Weights of a small GPT-style language model, trained from scratch on English Wikipedia.
Architecture: rotary positions, no biases in attention or MLP, untied embeddings.
Training: a variant of Muon for these matrices, 204M tokens, 5319 steps.
Each number is 50 + 10 x the weight over its row's rms, rounded and kept within 0 to 99. Layers, rows and columns count from 0. The size before them is the row's rms in percent of the matrix's.

# down: layer 4 MLP down (transposed), 320x128, rms 0.129, rows 108-142, columns 0-63
# gate: layer 4 MLP gate, 320x128, rms 0.355, rows 109-143, columns 0-63
# up: layer 4 MLP up, 320x128, rms 0.35, rows 109-143, columns 0-63
down108 110:51 45 52 54 52 59 44 27 48 59 55 45 41 55 52 51 40 39 36 30 53 42 38 44 42 56 49 39 43 47 53 45 49 49 46 30 52 51 49 45 44 62 35 45 55 57 53 45 42 65 45 51 43 65 62 41 51 36 67 35 54 47 35 56
gate109 091:45 34 68 57 57 54 42 47 44 42 45 69 63 54 56 65 31 63 37 67 33 58 48 53 57 43 70 32 54 54 49 38 59 50 54 52 43 49 44 61 55 44 52 60 43 51 28 50 59 59 46 66 22 55 58 66 54 39 43 53 39 49 60 53
up109 088:38 54 47 33 41 65 58 53 56 50 50 52 23 43 54 37 54 41 57 33 60 52 49 57 33 50 32 70 53 49 50 71 36 55 53 44 57 46 61 40 51 56 48 46 48 49 62 62 29 44 66 51 42 50 54 42 31 52 54 62 57 28 52 50
down109 091:52 56 28 54 51 58 41 53 52 50 53 65 45 58 61 58 53 47 65 43 54 44 55 65 47 41 29 52 38 51 53 62 46 37 48 44 65 34 49 48 50 65 46 60 69 39 43 62 34 44 64 30 46 37 45 47 53 52 51 47 59 32 48 40
gate110 094:53 62 44 65 36 49 49 50 62 26 50 47 59 37 48 62 43 63 40 65 57 34 58 49 70 47 38 58 55 38 49 54 40 53 59 74 67 40 35 70 48 42 37 30 48 45 54 63 52 39 47 48 51 62 43 56 34 50 50 58 77 41 65 25
up110 090:49 67 60 56 37 60 51 51 61 52 58 38 42 44 49 79 36 64 28 68 66 39 57 42 62 46 33 55 55 44 52 60 58 60 50 60 71 42 51 44 45 32 48 20 62 57 60 56 59 48 53 50 35 49 50 28 47 49 52 64 62 34 42 37
down110 078:37 40 51 51 43 56 50 49 61 62 44 47 45 48 36 57 51 59 58 40 61 33 43 52 36 48 42 35 37 53 55 42 59 61 47 64 57 52 40 44 58 62 41 54 43 41 52 49 47 52 55 50 65 59 60 45 47 46 54 55 37 35 50 51
gate111 092:41 54 55 52 43 54 40 39 55 46 61 57 46 44 44 53 37 37 52 44 46 42 54 39 58 49 47 44 32 48 45 42 51 54 54 76 52 46 73 57 50 53 40 69 58 31 28 60 40 65 38 47 47 58 61 50 56 52 50 63 41 38 66 48
up111 096:54 53 52 63 50 52 61 41 42 49 40 55 53 42 53 37 34 72 42 52 51 66 56 60 52 47 60 46 48 56 63 69 57 43 52 37 53 56 41 61 53 38 40 62 62 63 63 25 51 41 43 49 41 50 37 46 33 51 39 44 44 47 53 65
down111 103:62 57 61 36 48 54 57 57 47 68 48 46 51 47 32 47 67 31 48 62 62 43 32 39 45 61 47 65 48 46 38 32 46 37 57 54 66 48 50 61 69 47 69 36 56 38 63 59 54 49 57 70 61 43 37 44 67 47 55 51 51 47 49 51
gate112 102:49 43 32 53 58 48 50 46 59 49 47 56 41 63 61 60 37 64 47 71 63 44 50 49 51 58 61 58 56 64 60 48 54 47 65 53 65 69 41 57 39 28 52 52 36 43 25 45 51 43 42 48 35 51 48 57 41 35 48 38 36 30 60 54
up112 101:41 53 70 51 80 58 59 39 46 56 44 42 63 55 34 49 57 37 44 35 50 48 31 66 40 49 54 56 39 48 55 62 36 48 56 57 48 52 50 41 53 62 44 41 66 55 59 42 25 59 44 53 47 58 61 58 38 53 47 60 49 59 49 61
down112 106:56 48 53 33 42 71 58 56 38 65 41 32 57 63 46 59 43 55 64 45 55 42 58 54 52 40 47 59 34 55 63 45 43 28 48 56 57 48 76 51 49 66 51 50 53 51 62 43 33 47 36 38 38 46 56 55 51 35 43 54 54 71 38 46
gate113 101:68 32 51 36 53 50 62 52 51 40 48 67 41 51 50 50 34 55 55 54 39 65 32 35 51 75 55 51 50 36 57 43 31 37 42 39 39 42 41 42 62 53 54 40 63 56 58 67 47 56 62 55 49 42 60 58 39 62 55 43 52 50 76 44
up113 097:48 40 49 42 67 40 47 54 36 26 50 68 55 36 57 65 32 69 69 35 38 51 40 53 44 60 62 62 39 32 55 43 46 35 46 33 49 53 44 42 52 48 61 54 50 46 50 45 31 72 53 58 46 60 57 48 45 39 48 50 50 58 78 44
down113 094:66 52 40 40 51 65 56 42 57 50 65 32 61 38 58 44 55 27 51 53 56 44 54 46 63 60 40 54 41 61 51 60 49 45 50 45 35 61 54 47 58 51 35 64 46 50 47 47 58 44 57 37 40 52 29 58 30 37 56 67 36 54 28 50
gate114 093:42 45 50 36 39 38 37 56 38 61 46 69 47 51 48 68 43 41 41 57 51 42 49 32 67 47 52 49 61 42 52 52 40 35 36 29 56 39 46 47 45 49 67 60 41 64 57 69 54 65 54 71 42 39 58 58 37 47 68 62 55 49 51 49
up114 100:65 53 44 57 60 55 58 47 41 49 40 54 63 47 65 37 45 72 52 56 44 61 50 66 40 51 47 51 55 61 50 48 50 60 63 57 46 49 53 57 57 60 56 44 58 35 47 40 45 38 56 43 44 32 34 57 55 69 35 34 73 40 58 52
down114 099:42 53 64 30 49 39 31 52 64 54 54 61 46 49 45 51 41 53 34 55 65 45 27 36 63 52 33 45 60 50 48 56 49 47 37 44 44 60 31 39 47 42 52 47 43 61 65 70 48 50 52 60 44 52 81 51 38 41 50 63 43 37 62 57
gate115 102:48 48 60 44 51 39 35 52 37 41 30 51 37 58 34 38 63 46 58 39 51 43 38 55 52 45 42 52 67 47 60 59 49 50 46 38 54 51 31 29 46 59 45 45 48 29 53 38 42 47 45 49 53 53 62 59 42 69 49 42 55 37 44 53
up115 108:60 57 40 60 47 55 65 61 76 52 62 47 72 35 55 59 45 44 49 54 51 54 53 50 43 32 44 62 41 54 40 60 41 45 52 67 38 63 63 62 53 40 51 63 42 69 43 50 58 51 55 46 32 47 45 34 44 39 38 60 35 42 45 61
down115 101:33 35 48 46 55 30 59 44 28 48 55 55 50 49 34 53 42 43 49 65 55 45 44 48 64 75 52 51 52 54 64 53 63 55 35 52 58 47 45 43 45 49 53 47 47 32 50 43 38 59 47 65 58 47 44 39 65 59 59 31 63 61 50 55
gate116 104:46 52 70 49 63 61 50 54 39 66 61 62 59 46 39 48 47 64 37 60 51 54 52 15 61 41 59 52 40 49 44 48 31 65 30 37 51 40 65 57 48 43 56 44 52 59 43 67 53 52 52 49 41 34 50 38 34 40 61 59 44 48 45 58
up116 104:40 36 59 51 50 55 43 50 32 48 70 48 60 39 48 43 71 49 44 63 46 54 50 43 74 30 54 56 54 48 42 52 50 69 31 49 48 41 45 44 52 29 48 56 49 59 41 63 45 52 57 45 67 52 50 51 44 40 52 64 30 46 44 59
down116 100:45 53 40 56 46 51 60 65 57 58 46 55 50 59 27 46 62 46 57 54 34 46 60 59 39 53 60 27 36 57 52 55 46 39 50 44 55 52 66 70 51 35 40 62 39 35 58 49 67 47 48 28 32 41 50 52 62 55 54 58 47 68 48 59
gate117 109:54 51 35 52 53 40 39 35 64 65 68 57 57 75 53 41 30 58 44 51 31 61 41 44 48 25 51 45 45 45 55 44 68 41 46 50 29 38 48 59 58 67 46 50 45 64 57 48 50 52 62 55 53 34 57 52 61 59 41 59 55 58 45 57
up117 101:53 57 43 62 59 47 38 46 51 52 56 59 57 50 34 45 34 51 47 34 58 49 62 58 44 44 37 49 69 48 51 57 51 45 48 64 31 63 43 41 54 52 46 52 58 50 45 31 35 38 60 67 68 36 37 59 49 57 46 56 44 59 48 52
down117 104:45 56 40 64 51 45 53 57 78 46 54 38 48 51 46 46 59 56 46 69 69 72 69 52 42 46 60 47 46 47 40 56 47 54 36 49 63 44 47 45 48 46 51 54 41 57 52 42 55 54 43 47 32 66 53 28 65 51 41 47 42 79 36 60
gate118 089:42 57 51 54 47 52 42 44 49 56 35 59 50 52 55 53 42 68 41 47 35 43 52 44 52 41 52 48 45 38 59 54 44 37 75 38 51 54 52 54 51 55 60 35 39 53 43 50 49 44 52 70 52 53 47 68 28 49 41 51 42 35 62 67
up118 092:51 54 50 43 53 62 72 56 49 39 39 51 59 67 79 57 40 62 51 44 42 60 40 59 40 35 59 54 60 51 45 41 54 29 57 32 50 38 49 49 58 53 57 56 41 47 63 47 57 44 40 60 57 55 29 63 39 53 55 63 42 52 50 53
down118 095:44 40 66 57 41 59 26 54 64 51 41 52 46 43 32 54 51 63 52 48 41 52 54 26 54 47 47 46 54 50 68 63 45 58 46 52 43 65 41 63 48 53 37 43 50 56 37 49 39 69 45 58 52 59 54 51 63 54 57 42 51 55 47 76
gate119 096:46 33 52 54 49 57 41 44 59 59 53 40 61 60 47 53 39 54 59 26 58 62 59 45 45 47 55 57 49 47 47 46 61 39 56 59 54 31 64 60 69 49 49 48 40 41 60 37 48 38 42 40 44 43 47 68 30 37 52 51 60 55 72 67
up119 108:45 42 53 46 44 56 44 29 60 73 62 47 55 63 38 52 51 44 65 40 67 57 67 48 42 53 62 50 45 45 47 27 57 39 68 72 59 48 59 41 59 43 46 51 51 45 58 50 46 43 50 43 38 51 55 57 32 53 58 63 60 61 60 71
down119 099:47 64 47 59 41 49 54 76 45 52 43 54 29 25 66 55 38 43 42 51 30 60 48 44 52 47 42 33 34 46 60 58 42 57 47 48 31 63 42 31 54 46 46 53 53 68 41 52 57 67 49 51 40 39 51 48 66 37 63 50 46 44 33 43
gate120 103:58 39 71 45 52 27 44 44 41 42 50 54 49 44 48 34 71 62 63 58 44 51 46 56 46 45 48 58 58 41 47 58 39 48 57 58 34 53 71 48 39 43 45 59 43 58 52 45 41 39 63 59 60 51 63 54 37 69 38 43 46 54 50 33
up120 097:51 56 63 66 66 58 58 63 55 44 43 38 38 54 81 52 38 43 55 39 68 48 44 49 47 53 50 30 64 48 37 54 29 40 54 52 52 56 48 60 61 63 59 58 49 57 45 33 33 69 51 55 43 50 52 58 54 48 34 34 62 54 53 62
down120 101:45 49 59 41 68 43 81 54 45 44 61 47 52 47 40 50 49 57 41 63 56 68 65 46 51 40 50 51 57 43 47 43 52 39 49 53 47 67 59 51 60 53 43 54 38 49 58 54 49 51 75 52 38 40 49 63 67 58 50 46 57 52 56 43
gate121 090:61 53 47 50 37 50 51 61 53 52 35 50 48 47 57 62 35 49 58 67 45 40 35 60 45 48 43 45 49 63 43 56 48 54 35 43 53 61 49 64 49 39 56 33 54 49 56 39 56 40 38 54 32 47 34 49 40 49 65 31 69 42 43 46
up121 099:34 50 47 47 43 32 52 48 42 47 58 43 40 58 48 34 48 31 57 44 48 48 53 46 41 70 37 36 53 53 44 60 50 57 46 68 31 62 57 54 51 45 62 55 56 58 56 69 55 48 42 36 39 58 46 57 50 60 55 50 48 53 46 41
down121 099:34 49 43 32 61 47 61 55 38 50 26 41 40 43 59 54 44 32 38 52 70 62 42 48 45 49 41 23 49 59 37 40 41 45 32 39 42 62 60 47 50 41 43 52 41 71 60 61 41 47 49 55 49 65 63 45 47 53 26 48 51 68 37 47
gate122 089:27 63 38 50 55 44 39 56 58 53 48 35 37 59 36 37 38 50 60 46 65 42 64 40 48 51 76 51 45 54 64 40 48 77 47 40 34 55 49 42 40 53 51 56 67 39 69 53 26 41 40 58 56 41 42 55 52 51 70 59 42 30 53 49
up122 092:50 39 44 53 56 59 68 51 49 41 47 68 46 68 49 56 49 48 45 42 51 45 50 50 67 58 55 40 56 45 43 55 56 53 52 58 67 55 43 35 55 51 46 56 50 63 52 42 62 54 29 60 54 60 44 43 45 36 52 44 49 45 73 33
down122 096:63 64 46 40 44 49 48 56 44 65 48 38 35 36 41 53 67 58 57 34 43 41 43 57 31 47 49 55 45 65 58 54 59 64 35 36 43 40 55 62 49 45 58 42 45 64 60 67 50 44 55 39 39 52 72 49 34 61 41 59 39 53 42 52
gate123 098:64 48 58 42 54 45 52 57 47 50 34 27 46 41 64 57 52 37 38 53 52 35 36 37 48 36 45 50 48 56 51 48 49 49 48 46 74 48 49 52 49 58 61 52 39 38 49 55 53 54 45 40 43 56 46 48 37 40 54 34 50 46 61 65
up123 099:55 45 51 46 54 50 38 47 58 42 56 45 47 44 58 63 44 54 69 47 48 79 54 56 47 52 58 49 42 33 44 49 36 70 58 48 33 59 42 51 48 46 57 48 63 49 53 58 55 38 58 31 41 59 62 48 46 42 49 74 43 65 54 39
down123 102:56 60 48 43 47 55 55 50 49 58 46 30 43 53 70 60 63 50 36 51 49 57 37 56 39 48 67 47 32 48 51 53 43 37 43 39 69 38 60 54 48 63 33 54 25 69 53 33 48 41 49 39 42 34 45 52 42 52 58 40 63 55 47 54
gate124 098:65 39 43 48 54 47 47 61 46 63 50 48 57 41 58 41 40 33 52 61 46 28 33 62 55 37 39 37 54 66 37 56 47 64 61 43 35 69 43 52 63 53 47 62 45 38 37 64 52 51 42 33 49 39 48 43 39 40 48 62 31 52 44 63
up124 094:31 63 30 43 40 45 58 38 58 26 50 45 56 40 47 53 62 56 38 43 37 57 73 45 54 57 46 63 54 51 60 68 50 45 47 61 47 41 40 51 52 50 42 38 60 69 26 35 42 50 55 68 44 48 53 52 62 67 41 50 62 36 59 34
down124 095:61 52 47 58 41 59 46 41 45 65 50 48 56 42 52 54 53 37 52 58 59 32 54 46 32 51 46 58 49 54 37 44 47 51 45 36 48 48 56 48 61 49 51 46 45 51 46 48 34 61 42 54 55 41 59 49 61 61 51 39 41 28 57 39
gate125 113:55 60 49 47 72 53 55 48 64 41 59 50 57 58 50 51 72 47 58 46 59 40 55 41 52 67 54 49 55 54 48 64 59 59 78 51 47 60 53 46 42 43 52 42 40 62 57 52 68 54 72 56 69 44 53 30 49 47 68 53 46 68 41 46
up125 106:43 56 61 40 50 54 43 60 64 45 66 61 62 48 49 45 62 48 65 43 55 55 66 49 59 61 51 47 56 29 43 62 42 40 63 35 46 55 32 40 36 40 61 50 47 67 49 54 73 46 69 43 61 44 44 39 42 52 56 63 44 67 52 46
down125 098:43 50 44 25 43 52 41 40 62 42 55 55 60 47 60 47 51 38 36 56 62 46 58 36 36 40 54 66 52 53 57 58 53 55 41 56 55 53 36 54 44 49 35 52 42 58 45 62 44 63 65 52 61 45 66 44 62 48 63 66 37 66 42 42
gate126 103:61 61 61 48 59 48 28 34 61 51 58 46 55 64 45 60 31 35 51 46 60 49 45 52 46 60 42 39 41 41 50 64 67 51 60 53 33 34 47 70 28 56 55 50 52 47 41 45 38 65 53 59 39 42 39 44 50 50 46 43 59 55 63 54
up126 107:40 47 46 60 53 46 47 49 39 53 48 47 53 58 60 67 52 37 48 56 56 63 42 49 53 48 51 39 35 43 46 41 37 42 52 49 46 35 41 58 69 67 36 38 41 48 49 54 52 54 53 54 43 54 45 63 59 41 62 65 53 54 49 34
down126 112:60 52 63 70 56 58 50 49 59 65 48 49 58 52 57 60 46 49 66 51 37 46 58 62 44 72 29 38 44 34 45 49 62 53 52 63 38 48 55 60 27 54 58 51 58 58 44 31 46 70 54 46 51 54 64 39 35 43 38 69 50 51 51 44
gate127 103:57 59 49 43 51 57 49 43 54 61 64 62 34 59 52 52 42 52 59 50 37 57 53 49 45 51 71 52 58 36 42 56 41 41 54 58 54 32 52 43 61 40 51 52 58 37 47 65 22 43 46 60 44 51 48 52 57 64 63 63 43 53 62 61
up127 108:49 42 60 36 52 47 60 49 52 44 46 59 52 47 36 55 49 36 41 38 69 39 51 63 49 65 36 56 64 51 51 84 53 50 46 50 65 64 37 43 42 58 46 41 41 61 52 55 57 57 61 33 56 35 51 51 39 40 60 42 65 41 56 48
down127 108:48 46 48 55 63 30 43 36 65 50 48 47 48 40 47 56 48 62 80 60 48 55 55 52 45 58 38 42 34 64 61 46 45 43 42 31 46 58 52 38 70 75 45 54 66 47 46 56 62 45 53 68 45 46 62 54 55 63 49 40 58 55 57 46
gate128 106:69 52 52 52 50 51 56 41 63 48 49 44 39 47 34 57 51 44 47 40 61 52 52 36 43 34 66 49 27 59 47 33 43 48 46 56 55 33 57 43 52 37 50 61 64 48 49 53 41 48 54 54 56 51 41 63 60 45 63 48 42 65 36 62
up128 121:53 57 57 50 42 53 39 63 35 59 56 59 47 56 62 46 59 64 49 64 63 68 50 54 56 54 39 37 53 34 39 48 54 50 62 54 50 64 30 58 48 58 45 42 50 43 52 21 48 60 44 49 34 50 60 53 46 53 25 52 55 46 63 42
down128 096:33 56 37 38 37 43 47 52 62 44 34 41 49 41 40 38 56 53 50 33 46 49 47 58 47 56 58 70 51 65 56 51 55 41 49 55 67 42 58 46 63 42 61 48 56 50 55 49 47 48 41 50 42 65 49 51 50 57 53 53 43 46 56 47
gate129 107:43 41 48 50 62 48 58 58 40 57 56 58 54 70 61 54 42 57 58 55 57 42 43 51 50 29 34 44 38 45 60 58 37 41 57 36 42 54 59 62 55 41 42 74 33 41 38 43 54 49 48 43 47 50 44 52 41 49 44 38 49 46 50 56
up129 094:62 48 60 51 51 50 47 48 55 42 67 53 57 51 54 50 52 72 46 58 52 47 44 40 60 44 41 55 48 54 59 29 49 44 65 25 41 51 52 44 45 55 63 62 49 60 49 52 48 42 57 53 43 29 53 47 41 37 66 52 37 47 37 48
down129 095:40 41 55 44 40 34 42 61 58 61 44 35 35 27 70 52 52 55 40 57 50 50 30 39 59 47 49 44 41 42 45 58 33 43 42 57 56 49 27 58 49 54 42 53 58 50 50 54 56 34 53 49 42 43 60 60 51 48 56 32 54 51 60 56
gate130 101:62 49 56 57 55 56 48 50 59 36 34 51 38 75 59 40 42 56 58 41 41 41 58 51 39 52 48 45 57 63 59 72 38 66 48 49 60 41 33 57 57 35 60 57 74 52 44 46 61 43 61 69 45 56 47 37 58 53 71 45 43 41 27 40
up130 101:44 46 50 46 60 61 53 73 66 65 37 40 48 53 45 34 41 57 34 58 39 54 48 58 50 32 55 43 31 57 49 39 30 50 47 37 48 44 38 58 44 27 51 65 62 46 41 51 59 46 46 42 48 60 66 59 41 39 49 49 33 47 40 37
down130 104:53 53 49 54 52 64 65 32 33 52 42 35 66 53 39 70 55 53 50 51 43 51 58 55 58 65 37 58 68 48 53 39 47 50 69 49 38 44 60 46 53 37 56 48 36 48 50 49 50 34 41 42 48 56 62 41 49 37 45 48 53 55 67 43
gate131 101:64 43 44 44 52 42 49 34 48 49 43 34 56 74 49 47 53 45 67 35 39 67 53 63 64 58 67 43 48 68 37 58 38 37 56 47 38 54 57 68 65 49 62 64 39 16 43 53 31 60 57 53 57 53 48 51 44 59 57 34 55 31 55 46
up131 103:59 59 58 43 39 59 58 40 55 52 54 50 46 45 37 49 60 48 53 55 47 40 49 53 49 40 44 47 44 45 27 37 52 53 55 59 58 47 57 37 32 46 42 44 55 50 49 52 54 40 50 55 46 44 48 46 44 52 60 61 30 70 41 43
down131 113:48 39 33 39 53 40 60 43 50 58 53 53 39 52 60 39 51 50 39 53 49 45 72 53 33 54 58 33 49 59 58 53 42 51 51 47 42 49 63 44 57 58 53 52 60 53 50 36 37 62 53 54 42 49 40 43 47 58 61 45 60 42 38 46
gate132 103:73 40 51 60 41 44 47 69 54 31 46 51 63 51 34 61 66 34 70 54 62 45 60 30 47 52 33 48 46 57 35 66 39 59 56 48 47 50 53 58 64 58 40 65 52 50 40 39 67 39 52 43 57 52 45 47 56 60 48 49 56 46 45 60
up132 092:53 39 57 49 66 57 20 47 58 50 47 48 39 38 40 51 47 70 62 52 50 58 51 45 60 62 44 64 51 42 43 67 61 36 58 29 37 58 47 50 53 77 51 38 59 61 69 62 45 59 60 59 61 52 53 43 64 46 60 57 50 57 40 43
down132 101:51 38 52 51 65 60 48 70 60 46 46 35 50 54 48 55 47 52 54 40 50 48 54 47 49 57 61 55 35 46 40 56 51 62 53 34 32 42 56 50 39 55 53 35 60 73 48 50 43 42 48 41 60 40 55 54 62 43 39 62 49 48 64 67
gate133 113:29 53 53 50 59 40 64 58 37 45 52 39 28 56 58 37 50 38 58 47 50 43 45 59 45 43 31 71 51 37 48 60 49 57 50 46 30 46 61 68 41 51 73 44 31 50 62 39 54 32 60 46 52 56 55 42 38 50 42 37 55 48 53 37
up133 123:76 43 36 47 42 60 41 29 58 40 39 61 67 44 45 51 46 55 52 60 48 61 45 38 53 64 63 28 60 58 48 46 44 46 56 53 64 44 43 35 66 39 41 53 60 42 56 56 44 63 29 59 55 54 50 60 58 61 50 61 41 43 56 60
down133 090:66 60 47 45 41 44 44 42 59 44 45 51 46 57 43 61 33 57 39 40 42 53 46 53 65 56 56 48 45 57 33 49 54 39 56 43 70 50 33 48 41 60 44 61 62 44 54 37 36 49 35 45 28 43 46 50 48 39 48 29 52 52 56 63
gate134 097:39 31 58 56 47 68 50 63 58 50 56 61 48 56 52 66 41 47 57 50 28 43 45 40 64 29 64 60 48 44 67 51 53 46 31 53 44 55 69 38 51 55 53 43 69 37 50 55 60 55 56 37 58 34 57 36 49 77 48 57 43 52 49 56
up134 102:47 70 33 43 44 53 58 25 52 62 58 53 47 52 70 47 57 53 40 59 51 45 49 54 25 60 45 70 58 58 47 61 29 55 58 67 64 52 48 40 50 54 38 71 49 38 55 52 34 43 66 44 43 50 42 46 56 62 43 52 61 55 50 43
down134 104:56 50 64 51 48 48 42 82 72 44 39 48 47 40 38 57 51 47 40 54 50 52 51 44 70 54 58 45 52 40 52 53 56 39 44 52 56 42 56 44 57 47 59 36 53 58 54 35 44 55 42 50 44 43 62 41 48 61 40 41 37 53 58 52
gate135 093:41 47 51 37 36 48 54 33 30 49 51 64 59 64 44 59 51 38 63 38 35 52 71 47 31 50 38 47 57 51 59 72 53 51 47 47 59 47 54 67 59 52 52 52 62 44 47 49 77 51 44 58 57 51 44 40 38 35 57 56 34 66 49 50
up135 092:56 46 71 43 57 36 52 55 64 36 45 46 49 44 41 44 65 41 47 47 39 43 56 50 59 50 38 66 43 26 28 49 42 72 28 75 60 52 48 56 54 52 53 43 53 55 60 47 28 54 45 48 44 53 39 43 49 52 39 15 36 33 51 50
down135 102:52 43 43 37 46 73 35 42 45 59 47 70 58 43 54 51 46 60 55 44 61 43 38 45 51 51 50 42 67 64 57 70 40 35 65 26 48 43 60 43 53 51 47 54 56 59 41 52 64 45 56 55 62 71 48 53 38 48 56 52 67 56 48 55
gate136 097:64 49 29 58 44 45 44 39 45 63 42 66 53 46 51 57 51 45 55 44 24 46 56 42 44 49 71 37 59 57 49 56 61 63 51 40 56 48 48 51 63 44 48 44 56 65 59 50 62 47 59 63 39 29 48 51 36 49 50 63 48 58 36 33
up136 099:32 42 45 67 38 60 29 45 59 46 44 73 42 58 52 64 50 44 61 57 55 54 64 59 79 51 42 53 68 37 46 33 43 51 55 47 47 48 51 53 48 46 49 51 41 60 26 52 42 56 65 42 50 64 47 55 43 48 54 51 48 61 31 39
down136 106:61 74 66 48 69 45 52 52 69 53 47 37 61 37 52 57 55 48 51 46 44 48 45 46 29 50 71 59 50 62 58 66 51 52 49 54 46 59 42 34 48 52 72 53 58 29 53 51 44 47 43 60 42 42 52 60 56 46 57 45 41 54 43 71
gate137 092:58 63 61 45 48 43 55 38 57 48 37 49 74 48 45 47 43 40 52 58 54 57 52 57 56 39 56 54 50 60 25 38 40 26 49 66 57 48 39 37 55 53 51 60 48 41 31 57 46 55 46 54 56 46 45 55 55 55 44 44 78 57 40 51
up137 096:67 53 34 42 45 45 45 52 52 48 50 58 52 54 41 41 33 50 63 52 65 56 42 62 26 47 34 55 62 43 59 54 47 50 45 66 27 55 59 59 57 40 58 59 50 41 48 51 42 60 49 61 29 50 36 53 48 54 40 60 48 41 57 74
down137 098:31 48 35 49 52 33 40 39 39 53 46 36 44 25 52 63 61 55 56 44 59 37 62 48 44 47 68 48 63 51 72 55 34 64 49 50 47 50 82 48 48 63 50 39 57 42 68 57 47 58 50 57 39 49 51 41 46 57 54 45 41 47 50 50
gate138 093:41 54 28 71 48 60 44 62 38 57 55 40 55 35 57 46 53 54 48 43 52 44 33 51 53 57 69 64 47 58 57 63 61 49 41 49 42 45 42 48 47 34 65 54 49 51 56 65 58 61 53 50 52 43 58 57 42 58 51 57 69 60 49 28
up138 087:51 51 60 48 51 47 36 52 51 74 59 38 33 55 32 43 57 63 53 67 62 62 39 43 50 51 53 47 58 67 50 45 47 24 51 66 48 61 54 50 49 65 50 41 61 41 59 54 57 48 45 39 41 57 53 60 49 63 46 37 43 46 48 51
down138 093:34 42 71 31 74 45 55 41 59 44 39 55 45 60 51 59 51 40 53 63 47 43 70 46 54 59 26 59 49 37 38 33 50 51 69 50 55 57 44 53 37 53 57 35 61 51 40 52 40 45 46 42 44 55 37 29 40 49 40 48 39 51 52 65
gate139 118:53 36 27 63 36 52 52 66 44 39 58 75 48 53 47 40 58 54 62 64 56 36 56 59 56 57 43 68 39 62 75 49 57 46 52 45 47 64 30 58 59 36 51 43 37 53 54 62 58 52 52 62 64 52 46 44 40 50 54 59 44 77 54 44
up139 098:57 44 42 58 51 69 43 52 53 51 59 63 44 52 34 42 56 51 59 64 61 45 45 59 39 34 24 70 31 47 53 55 47 55 59 47 49 70 31 60 35 35 58 43 36 48 53 50 33 62 62 63 54 54 50 49 55 55 66 74 52 68 41 56
down139 091:35 42 40 56 41 32 68 63 48 51 54 56 37 52 37 30 48 55 39 44 58 59 41 56 60 54 50 45 27 69 47 46 65 60 47 47 51 60 66 58 76 43 48 57 49 54 49 59 48 66 68 61 64 53 47 44 44 49 49 36 48 46 39 49
gate140 100:44 44 33 53 61 51 44 39 48 42 42 47 42 57 33 51 67 63 50 38 57 49 45 52 41 39 47 61 30 48 55 63 33 63 39 37 38 47 66 69 59 63 49 54 51 36 46 42 33 59 63 54 60 57 44 44 47 63 64 61 49 49 44 72
up140 095:41 42 54 54 71 52 38 41 29 35 45 57 46 43 42 47 57 56 64 37 47 49 51 36 36 62 44 54 38 52 51 57 42 57 43 54 42 58 52 33 49 57 59 51 57 65 61 51 48 54 47 56 65 60 49 59 56 68 50 38 53 39 50 64
down140 097:57 53 45 37 30 55 42 55 46 59 59 50 50 46 52 52 51 62 53 62 49 45 44 58 64 56 52 40 66 51 76 50 60 40 54 51 70 69 58 64 48 38 42 54 38 58 45 51 49 39 46 62 49 49 44 40 35 40 35 55 48 50 33 45
gate141 107:50 55 45 52 46 45 35 53 34 64 46 60 48 52 41 58 65 64 59 44 63 27 51 42 49 62 28 59 57 48 45 47 49 59 62 50 49 55 36 65 38 55 60 40 63 57 29 36 54 41 52 55 57 44 59 49 49 55 48 45 47 51 57 57
up141 106:52 44 35 53 51 56 40 62 33 57 60 58 38 57 50 63 54 61 54 44 66 32 44 52 53 53 34 56 62 55 40 59 51 54 68 45 47 52 39 65 49 48 70 47 64 66 32 37 40 45 51 47 60 48 53 55 44 54 43 42 47 59 63 55
down141 097:40 48 48 47 62 54 55 55 53 43 55 49 45 39 51 40 25 47 43 48 23 58 36 56 52 37 60 39 60 67 58 56 49 36 49 54 44 40 38 45 41 45 42 64 40 48 53 56 32 48 61 55 49 62 52 60 58 58 50 57 46 75 43 53
gate142 092:58 71 41 57 45 43 58 48 47 47 53 66 42 54 60 44 36 69 36 46 59 28 37 37 50 48 38 62 31 56 50 48 38 53 43 52 59 43 46 49 47 61 46 59 56 46 51 41 44 56 48 56 38 47 54 56 41 26 38 42 47 38 66 39
up142 105:44 46 52 49 39 56 41 38 64 44 57 29 73 24 52 49 57 50 39 72 63 38 53 58 38 33 60 50 59 47 50 66 49 43 64 53 51 58 49 54 44 47 39 45 36 50 46 61 42 40 66 73 48 48 46 51 47 61 59 43 70 70 51 60
down142 101:47 49 50 44 47 47 32 56 34 45 61 55 41 63 53 61 46 47 65 51 47 53 50 48 56 55 55 41 57 48 52 45 55 62 34 48 42 64 54 34 60 52 51 54 69 55 63 51 76 50 50 41 43 35 54 58 52 59 48 46 48 38 39 57
gate143 092:40 48 56 61 67 42 47 59 52 51 60 43 46 32 62 48 58 54 50 39 56 49 40 34 45 61 53 58 43 51 39 28 55 53 38 56 47 57 50 39 38 38 61 58 53 62 39 53 33 56 47 42 42 55 46 67 67 53 53 29 34 52 58 60
up143 096:38 39 43 49 55 60 54 49 52 54 44 48 50 41 54 32 54 42 64 44 60 65 49 49 41 47 59 42 57 49 49 42 74 43 51 46 37 48 61 46 40 45 54 56 59 33 30 51 44 37 55 30 31 49 48 40 67 51 38 41 20 50 53 55